config.toml
num_hidden_layers = 9
norm_place = "peri"
qk_norm = false
init_std_o = 0.0237
init_std_down = 0.0137
learning_rate = 0.00402
schedule = "wsd"
decay_fraction = 0.642
decay_shape = "linear"
final_lr_fraction = 0.0
max_seq_len = 1024
doc_mask = false
max_steps = 5873
dataset = "wikipedia_en"
Each number is 128 + 24 x the weight over its row's rms, rounded and kept within 0 to 255. Layers, rows and columns count from 0. The size above them is the row's rms in percent of the matrix's.

# layer 6 MLP gate, 192x64, rms 0.114, rows 161-191, columns 0-63
size [ 91  98  99  95  96 104 106  99  99 104  96  84  95 106  91  96  89 102  87  98  96 103 101 102  86 124  91  96  91  93 109]
[[129 120 118 154 109 123 117 175  63 164 152 132 134 167 149 150 160 121 112  95 114 148 147  97 101 121 112 149 112 179 122 146 126 146  94 111 147 136 145 151 126 144 152 134 118 151 119 101 136 130 155 102 101  86 116  86 133 165 156 151 159 137 117 154]
 [137 120 109 150 144 162 137 160 157 135 129 120 133 131 180 117 117 127 133 186 135 160 112  94 134 129 133  99 153 165 135  91 106 171 115 102 137 106 145 132  87 110 118 102 142 138  97 115 157 102 127 152 176 125  96 192 119 142 142 131 107 109 139 138]
 [109 128 116 152 130 113 102 130 121 142 163 150 158 183 147 118 156 114  83 175 128 118  97 129 145 128 124 165 102 135 126 137 148 145  77 136 155 147 110  96  94 108  95 114 134 137  95 126  84 147 102  94  97 129 118 135 131 103 120  68 134 117 134 142]
 [100  87 148 155 104 110 138 151 130 124  92 126 116 132  95 125 130 163 122 138 104 133 178 133 106 103 128 118 107  93 109 127 112 141  97 111 146  74 104 103 170 107 119 128 168 119 110  79  97 100 148 155 135 134 130 148 101 166 151 161 146 116 158 119]
 [ 95 143 115 100 125 104 130 131 105 163 138 128  75 157 142 104 119  95 158 116 138 129 121 103 137 153 156  81 166 174 128 123 112  89 121 185 116 146 173 128 119 129 172 106 131 126 137 140 124 146 125 114 135  90 128 152 118  97 114  93 110 104 104 152]
 [158  95 159 171 151  79 176 115 138 125 135 134 108 164 125 112 147 160 139 114  98 177 132 156 105  90 122 137 149 120 121 138 100 128 126  99 125 143 124 127 152 136 129 146  72 123 145 134 141 118 100 112  70 167  92 164 133 124 127 134 144 146 125 144]
 [118 131 119 140 127 131 160 153 106 125 147 119 165 153 165 154 140 122 141  98 109 144 123  88 102 178 100 115 150 132 135 107 126 137 153 141 143 128 134  84 123 110  99 144  96 110 115  81  90 127 137 115 110 169 117 145 127  85 102  84 190 124 118 148]
 [159 127 151 125 139 128 186 101 107 148 166 127 142 146 122  85 152 120 159 126 121 106 144 124  99 139  97 107 134 120 123 142 129 119 116 137 136 120 158 139 168 116 160 174 146 111 138 126 165 131 140 142 171 145  89 101 184  98 148 151 126 172 147  98]
 [148 138 112  94 111 143 160  89 152 124 151 133 149 138 127 107  96 122 136 130 137 132 148 130 160  95 128 136 144 121 121 139 106 148 110  73 116 120 170 138 145 119 161  90 164 101 203 144 145 124  96 121 112  87 138 120 129 149 136 105  83 100 108 102]
 [148 117 152 106 127 161 142 105 137 127 145 146 114 174 146 136 128 104 122 115 168 128 112 125 142  84 173 125 159  91 161 150 136 150 110 173 158 105 150 140 122 112 168 125 116  91 172 177  99 124 142 110 138  92 127 104 107 108 113  99 108 135 133 156]
 [150 130  91 128 118 128 117 178 115 147  93 120  95 135 128 140 135 112 126 162 121 133 122 143 119 141 141 156 169 123 118 116 112  91 126  53 102  98 121 154 117 132 129 182 131 153 100 120 139 126 166 160 125 125 130 172 140 158 100 114 103 168  94 140]
 [ 93 113 118 124 117 145  58 143 117 168 125 149 141 134 130 130 147 110 154  89 142 128 125 136 153 142 123 135 118 137 127 145 113 121 144 158 112 103 102 110 110 138 148 180 111 138 131 163 110 172 125  97 149 146 163 147 141 110 127 169  62 162 100 146]
 [140 113 131 122 143 133 150 138  71 126 118 114 160 132 103 103 137 125 137  72 138 143 127 117 126 203 132 134 138 122 118  94 122 107 134 174  97 113 141 145 114 113  88 135  98 140 115 105 122 119 126 149 113 152 139 195 126 100 103 183 123 143 140 120]
 [127 158 117 142 102 150 128 115 108  95 129 109 138 103 130 147 179 112 118 139 152 101 122 162 102 169 109 108  89  95 101  79 109 127 134 150  87 125 110 175 143 123 128 103 132  99 129 131 104  72 123 115 141 126 131 121 142 161 160  87  92 129 153 122]
 [128 149 159 156 150 140 155 131 135 113 107 154 112 192 183 144 118 177 124 138 113 111 129 123 139 108 123 130 117 120 126 135 184 137 117 135 147 163 163 115 128  80 115 131 155 186 108 144 131 147 120 104 147 110 143 120 111  92 113 110  99 146 118 166]
 [114 147 130 113 156 174  87 163 149 146 149 152 113 149 138 157 118 133 139 108 142 157 134  97  96 148 145 116 178 106 127 118 105 128 121  93 122 114 146  85 105 131 118 125 127  92 151 144  92 105 160  97  95 151 144 165  97 124 110 178 109 123  96 135]
 [149 110 145 151 114 162 129 103 126 143 167 120 115 148 121  93 146 113 129 136 159 131 103 108 122 127 128 136 116 171 129 132 166 166 141 168 144 170 176  93 120 138 154 137 103 102 137 136  89 107 126 145 114 173 161 175 155 117 136 140 137  73 112 143]
 [ 86 186 101 107 102 130 175 156 104 155 115 120 109 127 142 128 131 101 131 120 124 107  91 107 145 111 127 156 135 136 129 106 156  98  80 134 180  72 126 119 147  94 121 129 160 115 159 130 143 120 117 149 176 102 105 124 131 121 121 125 131  89 122 120]
 [143 128 104 142 137 116 115 105 128 113 107 148 155 130  85 138 101 125  75 124 155 140 132 149 171 156 148 136 142 128 137 129 125 119 156 113 133 142 131  85  78  79 106 111 149 128 131 130 177 119 101 159 106 129  62 124 131 132  92  97 107 144 115 164]
 [109 109 155  98 143 119 139 118 161  96  80 153 151 156  79 114 121  93 167  77 113 129 117 128 125 157 154 153 145 123 140 115 157 155 120 114 133 127 119  82 120 138 124 107 110 195 107 115 143  96 160 134 132 110 137 128  78 153 146 124 122 126 115 118]
 [123 123 158  93 131 133 110 112 133 127 145 153 181 144 153 137 106 123 124 127 166 158  59 121 132 113 136 163 145 112  86 148 123 143 124 128  78 134 140 112 114 138 168 147 123 122 142 141 125 142 162 125 128 109 116 170 105  98 150 146  97 148  62 128]
 [182 127 163 116  97 131 119 133 119 145 120 135 106 141 144 139 131 151 173 142 123 120 154 102 140 141 171  96 149 120 113 117 162 140 164 152 130  82 161 105 107 180 136  94 119 106 137  89 133 128 100 137  86 134 173 112 141 141 157 135 146 134 169 121]
 [135 131 141 105 120 130 149 135 143 106 173 139 123  95 146 127 188 173 142 156 126 105 159 128 136  83 151 143 131 128 115 104 145 159  92 112 160 158 140 172 134 169 119 137 142 112 119 104  83 167 116 137 134 136 114 150 149 180 129 140 136 127  88 141]
 [126 105 113 110 109 157 126 160 145 125 159 159 145 145 160  93 130 122 157 139 123 144  94  85 138  73 121 151 173 100  99 162  81 110 133 140 145 138 119 148 129 170 139 152 162 114 109 123 150 145  89 119 141 134 122 131 118  98 155 128 157 118 178 114]
 [146 114  92 140 157 143 105 131 138 141 150 146 122 127 160 117 138 143 137 105 138  85 105 129 169 118 101 155 114 135 130 103 151 131  89 125 137  97 110 144 151  77 146 127 106 116 102 141 136 134 100 134 122 105  79 202 158  85 145 128  99 148  95 136]
 [ 80 121 126 124 146 100 140 105 137 131 164 118  97 164 130  92 107 139 131 178 130 130 125  97 172 137  85 132 147 146 138 111 132 157 186 157 124 130  88  94 134 123  72 143 131 106 123  93 157 142 121 133 116 124 112 147 116 127  99 157 150 133 156 101]
 [ 94 125 149  74 114 124 100 108 143 178 128 118  79 172 146 141 142 112 124 129 140 157 132 123 117 125 143 158 130 152 125 163 145 128  77 128  82 172  89 135 127 136 168 155 154 135 141 141 161  98 124 117  95 150 156 115 111 130  92 116 114 117 130 133]
 [131 143 163 128 185 159 125 154  95 137 127 127 130 103 120 106 133 131 141 142 140 137 108  79 113 128 120 127 171 100 123 116 115 144 106 126 129  99 160 156 141 144 162 117  73 110 135 116 140 165 149 145 108 103  89 114 142 158 154 157 129 190 160 145]
 [100  96 106 101 163 122 119 133 171 161 168 132 156 137 130 120 153 108 105 121 126 106  91 102 109 131 158 109 136 158  96 182 144 101 146 124 149 122 122 139 133 116 121  60  99 166 128 139 103 126 117 155 145 107 116 135 135 127  99 114 106 102 166 159]
 [134 134 129 118 131 106 126 134 176  84 105 117 122 137 165 158 164 165  98 116 140 117 155 124 137  98 158  91 124 171 169 139 145 139 113 149 148 135 101 109 132  84  66 151 120 156 121 102 110 146  97 133 141 141 110 142 129  98 153 110 111 167 120 104]
 [160 154 151 136  71 142 136 130 133  89  93 154 134 123 122 101 108 136 148 112 153  69 115 155 156  97 118 133 106 133  99 122 151  78  87  89 153  95 146 127 154 126 143 171 129 105 147 134 118 112 137  85 122 101 152 148 129 126 156 133 136 132 142 106]]
# layer 6 MLP up, 192x64, rms 0.111, rows 161-191, columns 0-63
size [ 99  87 102 106 100 107 103  94  95 100  96  83 105  99 108  88  86  98  95  97  97  98  96  96  93 111  91  97 102 100 100]
[[119 168 128 121 100 152 158 109 163 130  96 136 159 154 138 150 172 125 168 125 120 156 162 168 133 136 119 151 139  99 110 151 108 146 105 118 104 134 125 112 149 157 193 143  99 105 181 159 116 147 143 124 160 101 127 136 145 118 143 162 120 120 154 141]
 [102 147 141 118 128 137 104 123 116 176 104 121 140 128 110 167 116 133 174 149 116 102 146 115 114 144 136 122 110 134 157 120 144 111 169 125 133 191 183 140 116 174 184 143 112 152 181 119 107 135 107 124 144 139 104 147 120 100 103 156 137 131 113 140]
 [178 122 156  93 106 119 139  77 166 132 102 133 112 151 109 135 138 147 106 141 119 146  77 162 125  99 120 109  84 101 118  67 128 110 130 141 117 141 170 157 115 134 145 136 131 121 122  79 140 151 153 101 137 159 128 115 113 119  99 102 113 108 108 118]
 [157 179 105 118 117 135 108 122 114 138 103  93 122 101 166 118 127 155 113 140 112 171 157 153 112  81 168 150 149 141 201 164 132 139 124 127 132 153 145 165 101 126 133 143 115 148 112 127 133 142 115 170  85 100 127 128 111 112 137 121 128 149 113 158]
 [116 128 109 117 146 100 136  99 158 143 146 109 131 181 115  95 137  96 116 115 157 129 102 157 110  98 102  97 136 133 122 143 123 140  88 182 146 157  69 103 156 121 106 107 124 157 147 104 103 140 109 164 108 136 133 164 109 126 120 113 169 158 136 108]
 [163  97 162 139 132 153 108 109 136 112 140 100 126 125 127 158 171 103 129  71 143 137 124 120 119 100 142 131 138 135 145 132 144 157 173 138 144 138 124 155 136  90 160 130 119  78 146 109 145  98 132 142 126 111 107 123 100  70 144 101 168 131 177 157]
 [ 92 103 153 149 170 103 139 153 150 144 142 117 134 185 100 123 105 109  70 131 145 124 137  95 126 120 128 142 136 109  86 105  76 109  84 167 116 128 116 112 142 109 149 166 148 116 158 144 122 129 158 145 111 100 148 122 111 155 124 160 122 111 110 130]
 [142 150 137 119 111 138 141 112 135 118 134 112 137 139 106 120 104 142 186 162 149 135 122 130 143 156 144 113 111 138 108 165 124 126 120 165 101 152  80 125 149 163 214 120 147 118 120 129  94 142 119  94 126 126 182 117 102 104 110 145 101 113 115 163]
 [125 136  98 161 144  96  76 129 140 134 114 101 111 114 156 143 138 118 133 111 135 112 150 175 118 137 156 118 129 113  94 106 145  91 131 102 100 151 108 141 140 139 184 125  84 149  84 126 112 116 150 127 173 149 123 101 133 132 131 173 169 124 130  83]
 [ 85 119 109 111 142 123 111 121 149 148 134 155 123 124 127 148 105 166  90 121  85 130 109 134 159 128 191 135 175  99 135 139  92 160 132 102 136 121 132 112 102 146 131  91 157 144 146 120 137 102 132 109 110 100 139 105  78 144 146 148  92 117 160  85]
 [124 114 116 157 145 126 112 197 123 117 108 142  85 134 122 143 102 108  97 140 106 131 101 122 115  76 165 141 137 123  87 106 133 119 114 135 128 122 112 141 147 110  91 143 169  98 114 145 101 109 125 127 150 153 138 160 179 141  81  97 117 150  96 145]
 [115 124  99 112 122 121 135  89 116 113 152  99  94 136 118  78 155 122 121 117 104 152 131 112 114 131 171  89 123 134 151 172 177 117 177 107 148  97 133  87 128 110 109 123 127 165  79 134 156 142 118 126  77 135 142 169 126 140 142  97 125 121 132 137]
 [180 150 143 129 124 158 158 165 116 134  97 150 190 130 126 114 128  99 122 134 138 156  94 113 160 156 109 148 134 143 117 140 119 133 117  70 142 127 121 110 117 170 115 133 137 123 157 140  94 175 129 151  96 161  87  99 110 115 106 129  92 138 129 119]
 [131 133  96 110 155 114 120 137 146 138 120 115 159 111  87 121 130 154 146 140 153 177 127 130  87 105 130 143 126 113 135  98 106 160 120 133 135 120 142  75 139 139 121 150 134 125  96 147 123 139 115 145 103 145 110 170  96 132 139 213 123 115  81  88]
 [123 116 121 141 128 139  99  91 141 150 159 109 102 143  81  76 159 110 165  87  89 149 160 140 118 143 121 127 125 110 120 177 100 111 148 109 152 124 149 158 141 154 119 129  77 140 100 126 151 111 135 119 170 142 166 135 133 137 146 151  86 105 132 126]
 [136 113 133 132 141 169  77 121 175 122 114 154 104 143 164 144  89 156  96 133 121 138 133 140 139 109 156 130 139 162 102 150 153  87 107 122 122 100 154 111  78 102 134 119  90 119 173 115 127 129 150 175 101 117 139  82 129 121 133 106 155 117 113 143]
 [164 145 164 107 157 131 176 112 166 118 114  84 147 160 116 126 127 133 107 140 113  86 161 132  97 120 126 111 141 155  94 128 157 101 110 105 179 121 123 118 162 127 108 137 121  88 159  98 143 108 120 113 143 104 109  98 116 121 148 158 143 117 156  85]
 [147 109  94  76 143 142 156 130  98 131 110 125 155 140 119 127 156 164 168 140 169 104 132 157 124 135  98 133 109 102 172 129 165 149  89 122  96 124 155  99 110 150 151 181 121 101 123 171 107 121 150 124 122 100 159 116 109 105 112 102 142 128 127 140]
 [160 143 114 132 129 158 135 123 114 174 103 110 143  75 151 127 120 147  85 123  96 155 142 150  95 101 121 162 121 121 134 145 160 155 148 125  48 132 127 101 132 119 156 103 101  97  93 141 157 145 146 101 112  99 145 127 132 115 107 112 109 133 142 109]
 [ 87 113 135 126 137 186 142 125 155 104 136 118 129 153 127  68 141 137 121 117 137 127 165 122 133 112 122 140 139 153 101 101 129 130 131 138 126 157 164 122 163 141 124 175 154 137 110 141 192 106 155 108 121 133 126 128 127 170 160 132  99 135 179 170]
 [138 131 142 157 103 114 159 110 147 147 126  76 131 135  90 152 162  94 129 138  98 103 172 113  99 139 116 127 126 118  98 142 165  77 107 148 160 127 123 112 149  79 125 106 117 152 160 106 142  94 128 119 161 131 105 125 141 181 115 128 115 147 165 123]
 [ 86 136 116 151 109  95 124 139 151 137 103 156 164 137 110 101  93 147 146 101  81 114 140 124 152 144 106 143 136 171 118 125  99 113 151 121 173 121 104 153 129  97 155 153 162 185  94 134 146 102 156 120 135 122 100 155  94 105 138 118 160 125 115 140]
 [128 155 138 143 142  80 120  74 141  96 159 112 148 119 119 134  89 134 122 169 165 105 131 165 126 110 113 158  88 147 106 153 145 118  86  86 105 126 153 111 132 140 131 124 157 181 142 140 152 134 126 138 161 147 112 115 157 115 116 105 120  89 101 122]
 [ 96 118 168 126 142 149  70 110 155 132 132 113 146  96 137  83 147 121 120 144 138 134 149 120 162  88 160 118 124 117 141  86 109 160 158 119 175 159 105 147 133 130 132 150 142  98 153 120  95 108 152 123 154 112 153 114 128  99 112 166 178 137 131 146]
 [126 128 125 120 147 107 107 168 128 180 125 106 142 124 124 146  66 142 115 138 133 123 117  91 139 162 183 135  74 123 169 118  84 184 126 139 143 147 152 131 126 135 111 100 139 130 181 139 146 137 132 106 146 144 123 119 124 153 167 118 132 124 131  98]
 [168 108  78 169 126 152 141 126 145 117 167 118 133 121 117 151 125 198 140  96 113 160 144 133 152 109 112  98 145 138  97 146 112 162 127 127 127 126 147 117 137 122 121  97 152 128 179 148  82 122  74  93 108 136 123 136 157 143 117 113 122 102 110 130]
 [137 109 139  95 122 157  83 145 152 140 125  98 136 150 185  65 135  74  81  88 111 121 140 119 121 150 171 121 120 122 122 110 159 123 125 127 130 113 125 121 128 125  99 139 115 153 128 162 136 110 119 157  88  89 105 146 119 163 135 113 111 152 152 139]
 [114 167 104 125 100 143 121 131 124 105 137 107 130  94 121  81  91  98 160  87 163 175 155 123 137 166  76 113 147 129 139 116  86 152 154 107 156 139 127 131 119 104 162 131 144 126 124 171 123 138 144 128 106 138 136 147 104 165 150 147 107 139 136  88]
 [ 93 117 127 171 160 171 156 102 147 135 136 155 106 131 123 121 166 137 119  94  89 126 123 149 108 103 120 122 169 137 116 102 155 121 203 158  89 143  87 121 138 141 154 132 121 131 139  98 106 150 111  83 129 152 108 126 148 118 136 136 114 110 136 156]
 [176 159 128 118 164  85 140 144 106 154 122 132 104  94 126 105 126 125 123  78  94 112 151 127 135 101 132 121 114 128 122 108  57 130 112 151 154 130 185 177 137 120 108 116 155 120 127 170 124 115 124 118 109 125 132 105  96  91  91 135 135 118 129 133]
 [160 114 161  92 132 103 144 143  97 107 141 105 136 149 152 125  92 155 135 118 141 138 143 101 139  95 165 102 152 132 122 135 168 110 145 116 138  95 110 132  97  95 133 158 107 105 129 117 178 132 139 101  88 101  93 126 169 134  99 101 145 171 109 156]]
# layer 6 MLP down (transposed), 192x64, rms 0.146, rows 161-191, columns 0-63
size [ 93  93 101 112 103 106 104 105  91 101  98  87 108  97  97 104  88  97  90  93  97  98  97  94  93 112  91  96  96  94  98]
[[153 131 167 112 143 111 121 160 112 156 128 120 115  94 104  99  80 172 100 128 107 103 134 101  93 110 137 173 123 106 116 128 119 118 128  95 163 128 147 142 159 115 156 120 116 138 133  86 120 145 151 128 104 149 160  65 111 120 122 136 182 140 112 140]
 [125  69 130 129 106 142 127 133  69  92 139 123  75 141 144 110 134 158 137  90 151 116  66 130 136 125 112 132 120 141  94 108 111 184 139 111 139 120  99 102 156 125 144 116 116 111  87 122 147 132 139 164 129 137 147 113 141 158 160 124 128 120 157 104]
 [135 181 132 120 115 116 132 145 128 140 149 130  69 111  91 139 149 126 118 129 147 114 131 110 130 128 129 132 132  69 120 154 129 102  65  95 119 107 149 107 117 107  93 155 161  95 150 123 109 144 103 128 146  95 110 121  96 128 120 168 187 141 129 137]
 [ 97 159 127 130 120 170 121 121 161 112 123 115 117 141 145 153 146 145 184 176 140 106 132 101  99 129 148  82 137 112 100 144 159 123 137 104 147 144  97 101 126 158 112 127 159 120 183 118  93 126 126 113 112 123 123 102 168 125 160 114 155  85 105 104]
 [142 133 116 100 141  79  83 109 147 111 115 106 139 140 109 123 106 106 141 116 143 116 103 132 116 101 129 123 138 113  61 132 108 106 144 100 116 163 157  90 168 103 121 151 152 132  77 108 130  91 125  86 105 124 181 139 101 114 148 136 115 106 134 116]
 [143 142 159 129 119 109 136 142  56 123 136  88 125 108 106  89 141 146 178 175 140 158 115 158 111 129 140 165 120 111 136 123 148 132 117 138 180 133 112 154 118 114 118 145  86 149 136  77 121 119 116 128 123 145 155 123 162 145  98 125  93 124 154 149]
 [169 143 115 145 141 158 128 119 136 128 134 148 110  73 110 113 124 141 142 138 141 154 138 139 117 163  76 137 127 121 112 156 129 135 187 160 104 116 128 122 139 135 110 140 128 162  96  98  98 104 184 106  93 139 112 123 171 157 149 101 176 131 140 143]
 [107 107 111  73 118 157 161 124 100 142 139  66 108 145 142 158 127 113 142 110 135 116 108 124 129 142 107 152 117 113  95 146 123 113 134 125 141 107 143 116 169 141 134 158 105 104 131 105 134 137 151 146  79 154 121  79 147 160 166 113 134  72  99 115]
 [ 88 122 155 114 140 105 162 123  70  98 156 125 146 116 124 154  88 134 138 103 158 108 130  86 134 138 108 149 150 127 101 141  96 146 130 112 126 159 143 149 109 145  98 154 174 144 123 154 100 119 136 143  62 118 140 106 153 117 143 108  82 135 122 137]
 [ 75 158 140 151  97  92 145 128 181 123 121 109 119 149 138 109 144 125 153 114 140 130 169  86 149 108  93 152 101 111 129 153 119 114 157 132  88 145  99 125 155 129  89 115 141 123 127 101 103 173 151 147 102 130  98 110 135 117 151 159 144 113 100 164]
 [ 99 176 115 111 121 136 165  89 167 120 156 130 162 129 145 103 143 151 144 120 141 132 118 126 121 157 132 132 105 141 183 163 149 165 116 138 167 137 172 126 131 120 132 202  97 130 130 114 149 146  89 128 115 113 114  88 125 132 156 112 124 111 124 107]
 [110 110  99 109 119 126 101 159 151 105 120 126 137 131 145 123 151 153 122 114 105 121 139 149 127  90  75 157 151 151  95 133 105 115  87 124 109 140 139 100 146 144 170 148  98  80 157 111 125 109 123 140 171 123 141 103  86 133 149 140 115  70 168 112]
 [101 126 129 126  96 142  95 163 121 141 110 134 131 172  89 121 139 158  93 124 110 121 127 117 102 165 155 152 109 122 137 142 183 119 140 127 135 128 143 104 159 159 155  76 135 109 113 173 170 110 163 116 121 122 124 143  70 144 134 126 157 153 120 152]
 [148  92 112 157 125  94 116 170  78 106 117 106 141 109 124 128 106 116 108 134 122 120 154 105 117 150  88 153 127 154 125 112 129 129 124 186  96 105 152 147 142 155 130 104 139 140 159 152  82 133 115 143 127 149 148 142 135 160  83  90 143 143 180 142]
 [148 185 121 133 131 146 157  92 127 116 114 130 139 125 187 112  91 133 175 134 144 171 131 103 162 148  97 148 115 152 113 134  97 115 133 146 134 171 122 109 159 106 132  87 110 154 123 144 131 130 129  84 162 114  90 141 115 114 146 110 104 148 146 152]
 [129 143 146 148 157  99 161 127 179 127  91  94 131  91 121 103 121 135 165 150 143 108 146 149 156 135 118 128 104  91 132 132 122 132 177  96 131 139 107 196 150 107 105 121 144 156  77  83 120 127 114 119 155 126  90 134 137 135 122 116 148 145 145 135]
 [151 111  81 118 129 103 130 182 128 160 134 172 131  82 138 161 143 151 139 144 144 115 139 125 127 133 137 142 136 135 143  50 143 124 143  71 105 160 137 122  93 132 103 158 127 146 118 133 100 140 132 122 123 179 111 131 153 121 134 150 135 124 108 165]
 [150 183 147 142 154 131  96 118 152 148 114 137  91 108 125 121 127  75 155 110 152 118  85  82 132 140 142 140 158 107  85 125  61 127 149 116 133 130 137 151 125 123  92  97 107 134 136  71 139 154 136 127 142 138 121 149 122 142 120 161 136 144 141 149]
 [116 105  88 134 156 145  70 108 100  68 124 111  94 156  85 131 108 124 121 127 135 147 135 156 147 143 132 107 124 145 133 114 107  86 116 130 136 108 131 152 110 170 128  73 141 159 161 108 146 109 131 147 119 155 132 107  81 133 156  98 114 113 126 140]
 [148 157 149 128 159  65 134 126 121 145 153 126 141 111 114 207  99 112 110 157 134 145 162  98 146 148 121 120 128 124 133 150  77  96 146 150 116 121 104 162 104 110 119 150 160  95 174 122 113 119 112 135 104 131 115 138 152 125  97 131 131 135  99 114]
 [156 110 137 108 124 133 137 111  66 123 131 152 154 110 143 154 149 145 117 117 189  67 135 108 129  88 139 154 182 119 115 119 128 149 104 116  74 141 111 120 124 108 148 105 138 130 133 105 128 127 132 115 146 110  94 126 129 119 174 121  76 139 118 116]
 [154 147 144 117 131 120 143 144 162 105 108  85 108 149 125 151 123 111 175 110 130 131 145  78 132 125  98 129 166  82 126 143 136 132 118 157 157 135 152 104  99 154 135 105 160 158 147 140 164 125 136 143 130 162  91 140  71  93 135 147 163 125  94 110]
 [159 147  99  70 115 112 144 115 120 177 168 128  89 116 130 153 157  79 133 116 111 161 124 147 100 129 121  94 156 143 136 107  99 125  94  90 154 148 127 124 130 118 100 109 123  73 157 131 111 147 107 117 150 112 126 101 115 120 118 142 127 175 137 115]
 [142 114  73 106 139  96 169 150  98 133 135 158 111 107 125 132 124 143 129 155 135 156 140 135 105 166  96 133 141 148 117 159 136 116 164 162  84 106 134 116 121 125 131 108  85 179 116 104 126  98 101 106 132  84 102 119 142 161 168 133 134  99 160 128]
 [154 128 137 132  97 122 106 121 135  48 135 166  96 147 155 120 179 123 156 104 100 112  97 107 104 113 103 140 131 141 136  97 175 108 105 126 112 117  92 121  92 143 117 121 171 121 100 142 105 114 115 165 114 128 123 153 146 136 133 146 120 143  99 156]
 [143 155 163 163 111 142 148  69 112 131 109 132 143 111 106  97 162 128 140  98 152 152  86 187 135 136 101 125 138 136 154 126 104 158 147 162 153 142 147 123  89 117 169 139 110 145 120 115 117 130 117 109 146 127 117 147 123 141 112 124 151 195 151 111]
 [110 195 140 163 154 138 161 144 147 111 129 122 160  96  61 140 114 151 147 153 139 133 105 120 124 103 150 125 104 118 122 159  95 121 140  95 135  85 157 134 121 124 162 108 116 115 140 108 142 152 136  92 142 100 144 121 133 128 117 187 153 106 138 129]
 [133 118 129 137  88 133 149 116 150 128 117 106 113 141 148 149 150 122 119 130  90 136 147 166 167  74 153  86  89 140 111 121 154 125 154 115 125 135 135 105 126  95 110 119 138 151  88  89 120 132 136 125 134 114 143 183 145  96  85 144 122 113  81  79]
 [128 113 109 124 129  91 127  94  98 150 131 157 108 117 135 120  79 142 134 182 157 119 148 112 155 178 131 119 121 101 161 138  68 127 110 117 159 133 161 144 155  90 130 132 185 137  88 150 105  95 126 161 145 128 138 110 120 127 123 118 144 137 142 112]
 [133  98 110 145 101 170 114 147 123  97  94 151 140 122 134 161 122 127 134 114 145 132 128 108 115 161 106 108 107 133 149 154 122 110 142 141 149 144 131 140 103 148 106 118 114 156 101 111 128 129 108 134 143 172 161 108 159 121 208 114 103 189 177 130]
 [172 163 124 146 125 142 141 164 127 122  98 122 148  96 137 154 171  88 117 113 106 152 147 156 156 142  92 107 112 178 125 108  75 141 137 100 123 184 130 149 114 173 112 135 118 130 122 141 119 132 141 148 119 139  90 106 152  97 136 126 157 103 135 147]]